config.toml
head_dim = 32
d_mlp = 256
vocab_size = 1024
activation = "gelu"
rope_fraction = 1.0
attn_scale = 0.177
tie_embeddings = true
parallel_block = false
beta2 = 0.95
warmup_steps = 213
batch_tokens = 8192
z_loss = 0.0001
Each number is 200 + 40 x the weight over its row's rms, rounded and kept within 0 to 999. Layers, rows and columns count from 0. The size before them is the row's rms in percent of the matrix's.

# q: layer 10 attention query, 128x96, rms 0.155, rows 77-95, columns 48-95
# k: layer 10 attention key, 128x96, rms 0.152, rows 77-95, columns 48-95
# v: layer 10 attention value, 128x96, rms 0.149, rows 64-76, columns 48-95
# o: layer 10 attention output (transposed), 128x96, rms 0.139, rows 64-76, columns 48-95
q77,113,258,166,256,185,232,179,166,249,170,197,245,186,233,144,264,158,200,235,176,149,200,149,231,234,135,163,251,151,261,170,173,154,229,184,230,232,138,279,198,257,139,228,225,167,166,196,213,119
k77,096,218,127,199,210,173,224,201,229,154,292,176,166,140,172,211,238,210,204,176,224,236,211,185,254,212,138,253,157,175,142,140,175,164,169,211,138,217,190,150,240,203,221,180,201,273,188,193,198
q78,086,217,203,221,287,146,258,276,148,196,160,154,179,193,173,248,241,214,196,283,201,266,238,275,194,227,189,152,182,185,144,223,190,202,197,230,184,219,175,146,223,217,186,237,198,211,243,143,283
k78,100,161,255,212,124,199,139,101,161,202,123,178,144,229,241,130,207,215,194,169,172,236,211,181,241,216,241,214,185,162,288,200,272,181,179,156,229,188,172,209,244,221,205,219,116,194,207,248,79
q79,127,277,220,196,176,176,213,155,194,158,224,237,164,211,150,242,212,234,183,228,163,209,158,161,252,177,162,261,156,241,192,172,229,231,193,318,239,134,231,156,185,121,219,193,201,196,222,185,254
k79,098,240,279,191,170,217,174,151,165,206,208,183,212,297,176,208,188,230,194,162,176,170,195,192,232,154,219,208,137,213,297,231,270,182,206,235,210,165,273,260,234,162,173,214,189,168,231,203,145
q80,070,192,245,122,172,177,277,215,167,212,192,175,181,204,224,200,188,279,151,205,251,154,208,271,188,209,200,186,230,135,220,282,213,202,188,222,185,154,216,228,195,213,210,186,194,162,187,215,217
k80,157,155,263,147,224,234,227,227,205,237,223,206,193,200,212,174,159,226,234,243,212,248,170,208,163,212,261,195,236,151,286,200,267,147,160,172,260,290,220,268,174,181,168,197,243,114,177,221,214
q81,093,188,220,278,196,177,151,225,166,151,152,215,139,194,182,230,243,286,186,172,136,145,223,232,250,223,224,149,159,196,205,197,166,199,214,251,174,147,173,132,165,174,229,229,134,155,240,166,86
k81,084,128,170,143,211,227,195,215,190,205,272,296,196,171,213,153,174,157,195,178,180,201,132,197,209,218,183,170,224,157,178,241,171,177,273,171,204,147,193,223,124,240,235,250,295,216,141,225,289
q82,102,232,188,179,202,125,197,188,256,179,152,194,162,191,184,281,205,214,158,244,222,222,254,147,229,206,207,210,143,275,236,177,257,289,204,192,259,200,156,251,260,183,185,149,139,190,232,221,265
k82,093,124,223,163,172,213,185,125,150,222,204,270,190,242,196,220,245,167,194,221,187,228,154,180,258,188,144,122,205,173,278,173,197,217,244,207,230,143,178,248,148,231,230,254,212,164,215,235,250
q83,103,172,110,291,214,194,171,223,219,183,242,198,188,171,156,255,240,192,153,99,186,153,245,204,217,215,131,188,192,204,135,163,154,182,253,253,148,205,231,153,213,196,233,260,193,196,267,150,126
k83,096,222,161,270,180,162,171,158,193,163,208,218,176,185,227,166,220,182,158,182,210,192,251,185,225,219,169,200,198,257,150,202,108,271,254,181,136,143,194,157,214,191,235,265,184,249,238,208,175
q84,088,195,197,251,200,232,232,213,205,150,241,267,140,138,192,226,185,165,219,153,193,201,155,236,177,233,208,187,149,230,218,150,156,235,221,270,195,158,185,266,206,124,232,235,193,145,176,211,171
k84,066,177,161,205,211,255,171,239,178,182,158,195,193,186,186,220,157,288,196,231,219,201,201,202,174,220,214,167,246,198,252,140,205,209,260,207,144,188,204,284,236,165,207,262,171,186,175,165,196
q85,098,199,199,155,170,194,220,179,114,183,261,224,227,221,236,234,181,236,285,252,138,163,189,173,273,265,192,179,220,200,229,244,257,183,139,200,267,209,261,205,198,179,167,182,236,203,236,228,263
k85,091,134,172,171,259,251,236,199,179,207,183,216,221,183,239,177,162,219,224,186,180,214,121,177,231,207,200,166,273,107,234,249,161,118,228,165,206,189,183,150,150,211,131,164,195,216,144,182,211
q86,081,219,281,240,101,221,178,193,201,245,143,231,223,171,153,179,183,220,198,244,254,284,91,216,174,208,172,183,194,215,169,179,268,211,221,193,174,178,160,246,221,150,216,162,141,147,220,172,200
k86,093,170,210,108,230,246,193,176,201,214,151,167,159,226,205,205,236,189,201,215,169,262,219,159,202,216,323,232,226,191,206,185,227,167,138,255,218,242,172,243,205,145,232,233,213,156,128,273,224
q87,092,182,286,168,184,283,249,228,123,226,189,236,188,149,223,145,178,223,264,264,233,237,147,185,174,226,253,181,202,187,222,261,256,136,160,208,230,250,162,211,214,200,176,158,192,159,200,153,208
k87,135,171,305,137,176,193,268,222,200,235,175,163,165,270,234,228,147,212,239,222,184,237,136,203,198,223,278,160,233,157,228,215,235,177,193,208,217,213,175,283,198,156,176,206,240,169,148,251,192
q88,077,208,251,220,207,205,220,191,273,230,209,242,237,257,130,213,154,160,215,145,290,158,156,240,238,146,221,146,163,234,159,237,216,224,206,204,213,232,212,242,129,182,279,260,176,109,189,205,194
k88,083,192,157,190,164,191,241,221,102,188,204,204,167,194,271,178,166,188,202,140,176,182,212,148,206,251,222,85,210,249,225,186,199,228,198,256,112,174,186,226,175,141,226,137,140,200,193,244,212
q89,090,208,240,158,158,251,175,204,146,255,236,248,244,184,198,151,214,274,192,172,219,191,196,162,187,249,159,138,191,192,239,207,310,166,173,187,154,180,219,185,179,229,242,166,246,165,185,270,225
k89,095,185,228,151,145,193,250,266,168,177,131,179,161,129,228,156,156,168,148,294,248,230,255,239,158,260,229,200,212,207,118,192,190,214,224,229,239,186,202,228,164,185,153,148,186,266,253,187,143
q90,091,229,209,191,215,235,233,174,253,228,239,218,248,153,120,235,215,199,229,230,135,197,179,203,250,234,177,228,200,251,194,207,218,283,198,179,193,158,268,168,193,148,223,214,201,249,163,219,242
k90,091,205,157,166,203,235,174,218,199,169,199,179,196,195,257,243,240,192,243,180,213,181,164,172,205,176,145,187,256,200,170,158,184,184,186,289,252,241,186,199,215,215,137,201,219,195,191,174,154
q91,100,255,206,217,169,213,215,212,241,140,268,289,218,182,204,189,179,183,229,185,205,256,155,212,213,160,256,187,142,270,171,228,239,214,211,239,244,195,178,207,264,125,267,213,140,153,194,236,194
k91,088,251,202,194,153,165,193,209,163,165,239,195,145,230,234,214,159,223,154,236,227,210,258,208,185,196,204,221,173,208,154,174,154,293,245,216,223,170,145,258,128,164,210,175,175,191,222,217,294
q92,088,205,217,227,213,231,156,177,185,235,98,259,167,216,114,187,134,171,211,230,204,210,211,267,239,262,195,204,157,227,220,201,251,219,170,201,197,161,196,228,220,169,219,240,168,215,219,151,237
k92,105,231,231,197,226,141,200,213,219,203,255,209,238,152,133,208,282,195,204,138,219,168,209,198,258,177,232,255,148,207,141,185,199,223,218,285,202,170,284,214,171,200,300,237,219,253,217,189,124
q93,100,172,160,210,196,173,226,229,191,179,239,206,187,189,230,171,175,234,151,110,253,197,251,204,142,185,289,150,188,181,214,167,109,196,221,117,130,250,231,174,163,262,192,233,164,170,160,257,96
k93,099,239,182,204,192,245,206,259,258,242,151,163,257,110,228,137,212,141,200,270,238,193,188,239,154,238,138,205,180,239,166,192,201,198,164,239,240,202,186,228,279,253,176,161,244,228,186,214,229
q94,123,158,228,183,214,178,227,257,194,165,188,180,225,223,218,138,206,202,135,203,253,163,268,256,148,238,218,182,233,129,219,203,232,175,202,138,174,203,231,146,120,270,137,134,203,228,170,230,218
k94,087,211,318,185,189,171,204,266,216,192,190,159,223,114,220,143,211,167,165,233,224,186,181,293,201,218,178,215,210,217,182,215,173,214,233,238,264,246,206,262,196,192,178,175,240,189,196,145,188
q95,095,235,169,246,183,180,241,197,258,193,203,218,171,192,143,213,217,184,281,187,210,237,126,194,223,196,231,254,169,253,161,166,145,204,195,240,239,186,208,201,210,144,221,211,185,183,206,173,254
k95,082,224,107,208,222,170,174,218,236,159,289,227,223,208,200,239,151,130,191,159,162,197,244,253,302,240,105,162,167,188,227,175,132,193,231,189,160,242,164,261,194,187,214,173,158,202,184,185,310
v64,100,240,221,205,221,175,190,153,216,160,155,268,186,242,241,181,226,256,170,244,226,177,262,246,146,233,225,178,199,251,263,139,153,112,177,218,215,218,172,189,206,280,144,205,202,180,182,240,97
o64,101,175,250,185,186,201,260,199,166,172,154,203,206,278,222,187,224,243,204,219,213,241,199,227,150,204,264,222,182,231,282,208,275,179,161,261,142,257,259,213,224,213,173,153,198,170,239,162,210
v65,120,265,231,171,301,216,172,146,218,224,206,174,174,247,131,145,243,199,249,173,265,285,225,205,110,149,214,226,167,220,243,124,209,178,214,198,132,265,202,211,118,203,150,198,175,196,172,216,147
o65,120,232,209,261,206,205,245,189,225,139,159,156,175,180,166,135,185,101,217,147,163,204,175,162,138,234,221,162,201,230,210,173,132,240,225,191,149,259,265,212,154,223,165,157,162,173,140,233,174
v66,118,131,238,166,212,295,123,188,166,203,219,157,153,184,179,149,180,168,203,185,174,227,181,72,230,177,155,181,207,135,140,195,230,268,282,292,208,231,150,258,207,171,209,186,221,209,241,144,170
o66,122,257,218,139,208,191,174,166,185,200,301,186,210,185,208,223,110,146,245,172,90,152,180,128,248,175,127,206,239,217,161,207,178,156,291,178,216,145,138,242,173,195,161,176,216,182,207,233,186
v67,109,240,279,173,219,195,217,136,174,175,235,227,229,172,177,141,184,219,137,181,142,150,141,129,204,164,114,190,124,168,226,243,230,191,208,246,199,236,158,249,229,216,229,219,158,185,206,186,234
o67,117,260,203,162,269,246,175,226,155,222,166,138,184,281,172,170,201,180,196,166,210,188,103,149,203,192,177,231,206,224,202,192,241,260,172,226,176,236,174,208,171,241,254,140,183,251,240,209,203
v68,103,264,199,170,174,229,131,150,179,252,208,196,206,217,368,140,220,164,243,180,197,258,217,214,179,259,206,199,192,228,271,233,224,187,243,164,172,188,219,260,196,169,193,257,173,194,202,202,146
o68,105,210,191,153,176,245,183,173,212,189,223,151,237,206,184,86,279,204,163,170,204,244,137,196,251,202,191,140,182,116,195,234,183,246,173,295,202,176,252,188,210,231,161,195,211,201,256,190,198
v69,106,253,195,189,222,156,188,180,177,191,178,222,283,210,209,157,192,222,280,198,208,174,254,235,145,120,282,182,200,208,211,236,181,149,167,178,175,183,198,199,219,265,209,252,202,171,150,135,205
o69,110,190,285,173,220,218,247,245,271,218,76,182,238,253,180,197,207,195,180,163,260,225,221,225,179,290,211,185,159,208,258,194,291,233,124,223,203,226,263,160,224,239,208,230,146,188,150,192,203
v70,089,180,155,166,206,237,246,225,145,186,193,153,158,134,212,199,211,214,190,252,165,214,210,198,213,277,225,236,228,213,244,200,108,154,174,131,146,209,202,237,226,165,200,287,207,225,165,181,176
o70,089,167,249,187,238,222,271,239,197,207,177,209,223,149,206,214,225,264,183,202,185,255,229,319,172,179,261,204,180,214,189,204,159,149,178,240,184,159,266,161,194,203,288,198,220,217,233,177,173
v71,105,171,150,203,266,244,155,211,201,232,180,141,197,220,213,95,188,172,243,198,172,230,253,139,235,223,177,181,225,173,194,193,188,184,226,190,160,220,235,265,279,165,187,224,228,233,230,159,285
o71,104,289,223,137,210,197,270,263,225,229,259,144,226,142,203,247,175,188,260,193,120,179,240,213,279,143,171,176,241,181,144,182,132,162,237,183,235,184,264,149,231,210,208,193,189,179,200,209,191
v72,115,173,184,196,164,212,146,144,202,211,195,247,199,200,232,227,225,80,168,238,234,176,129,209,221,153,183,150,191,185,191,181,254,229,228,247,213,232,216,220,181,247,194,155,188,212,296,257,189
o72,110,225,132,175,163,195,120,145,218,240,268,221,177,232,199,156,245,175,214,242,182,213,162,100,272,147,156,191,211,129,233,233,240,238,223,215,203,244,160,279,178,190,92,207,163,214,218,163,250
v73,116,208,239,209,205,165,192,177,199,181,235,238,125,210,203,155,190,270,156,220,146,209,264,263,186,198,158,233,232,226,214,195,125,212,205,188,236,180,223,137,221,194,208,208,155,128,151,187,177
o73,116,197,236,166,219,144,183,234,130,134,197,269,246,207,179,234,199,253,177,178,248,205,158,278,192,169,238,262,161,268,223,225,240,172,177,193,162,178,192,141,224,205,282,192,211,210,167,250,213
v74,093,167,222,189,164,280,207,257,218,219,156,159,166,192,207,135,192,280,140,157,151,241,265,202,208,226,211,160,243,199,157,230,222,197,248,181,200,265,167,239,197,134,213,186,193,187,219,167,167
o74,095,207,226,246,199,184,208,212,116,167,233,169,204,133,230,225,127,214,215,189,135,165,180,206,146,223,146,179,209,233,153,220,121,163,271,210,220,146,124,165,137,158,203,179,282,185,183,237,173
v75,118,141,229,160,198,216,115,228,214,233,197,170,220,284,186,152,274,131,239,177,218,177,225,145,215,177,216,160,199,226,111,218,254,263,221,227,243,191,199,192,201,235,239,191,249,190,177,163,161
o75,116,154,269,128,158,170,132,113,214,209,205,243,214,259,208,172,231,181,197,180,191,172,252,123,240,272,149,151,196,216,181,206,267,205,238,232,224,197,155,254,234,174,162,182,200,158,173,220,179
v76,091,224,253,197,151,306,198,214,223,252,225,180,183,269,225,118,185,229,153,171,171,214,224,237,247,284,177,208,233,261,190,202,177,195,214,224,196,240,235,252,247,179,223,231,201,172,229,165,151
o76,095,196,219,134,200,237,149,226,131,179,219,204,231,210,206,127,278,245,175,230,166,218,189,249,256,182,242,199,222,227,200,209,229,199,161,279,236,133,230,155,236,199,204,175,243,226,307,214,173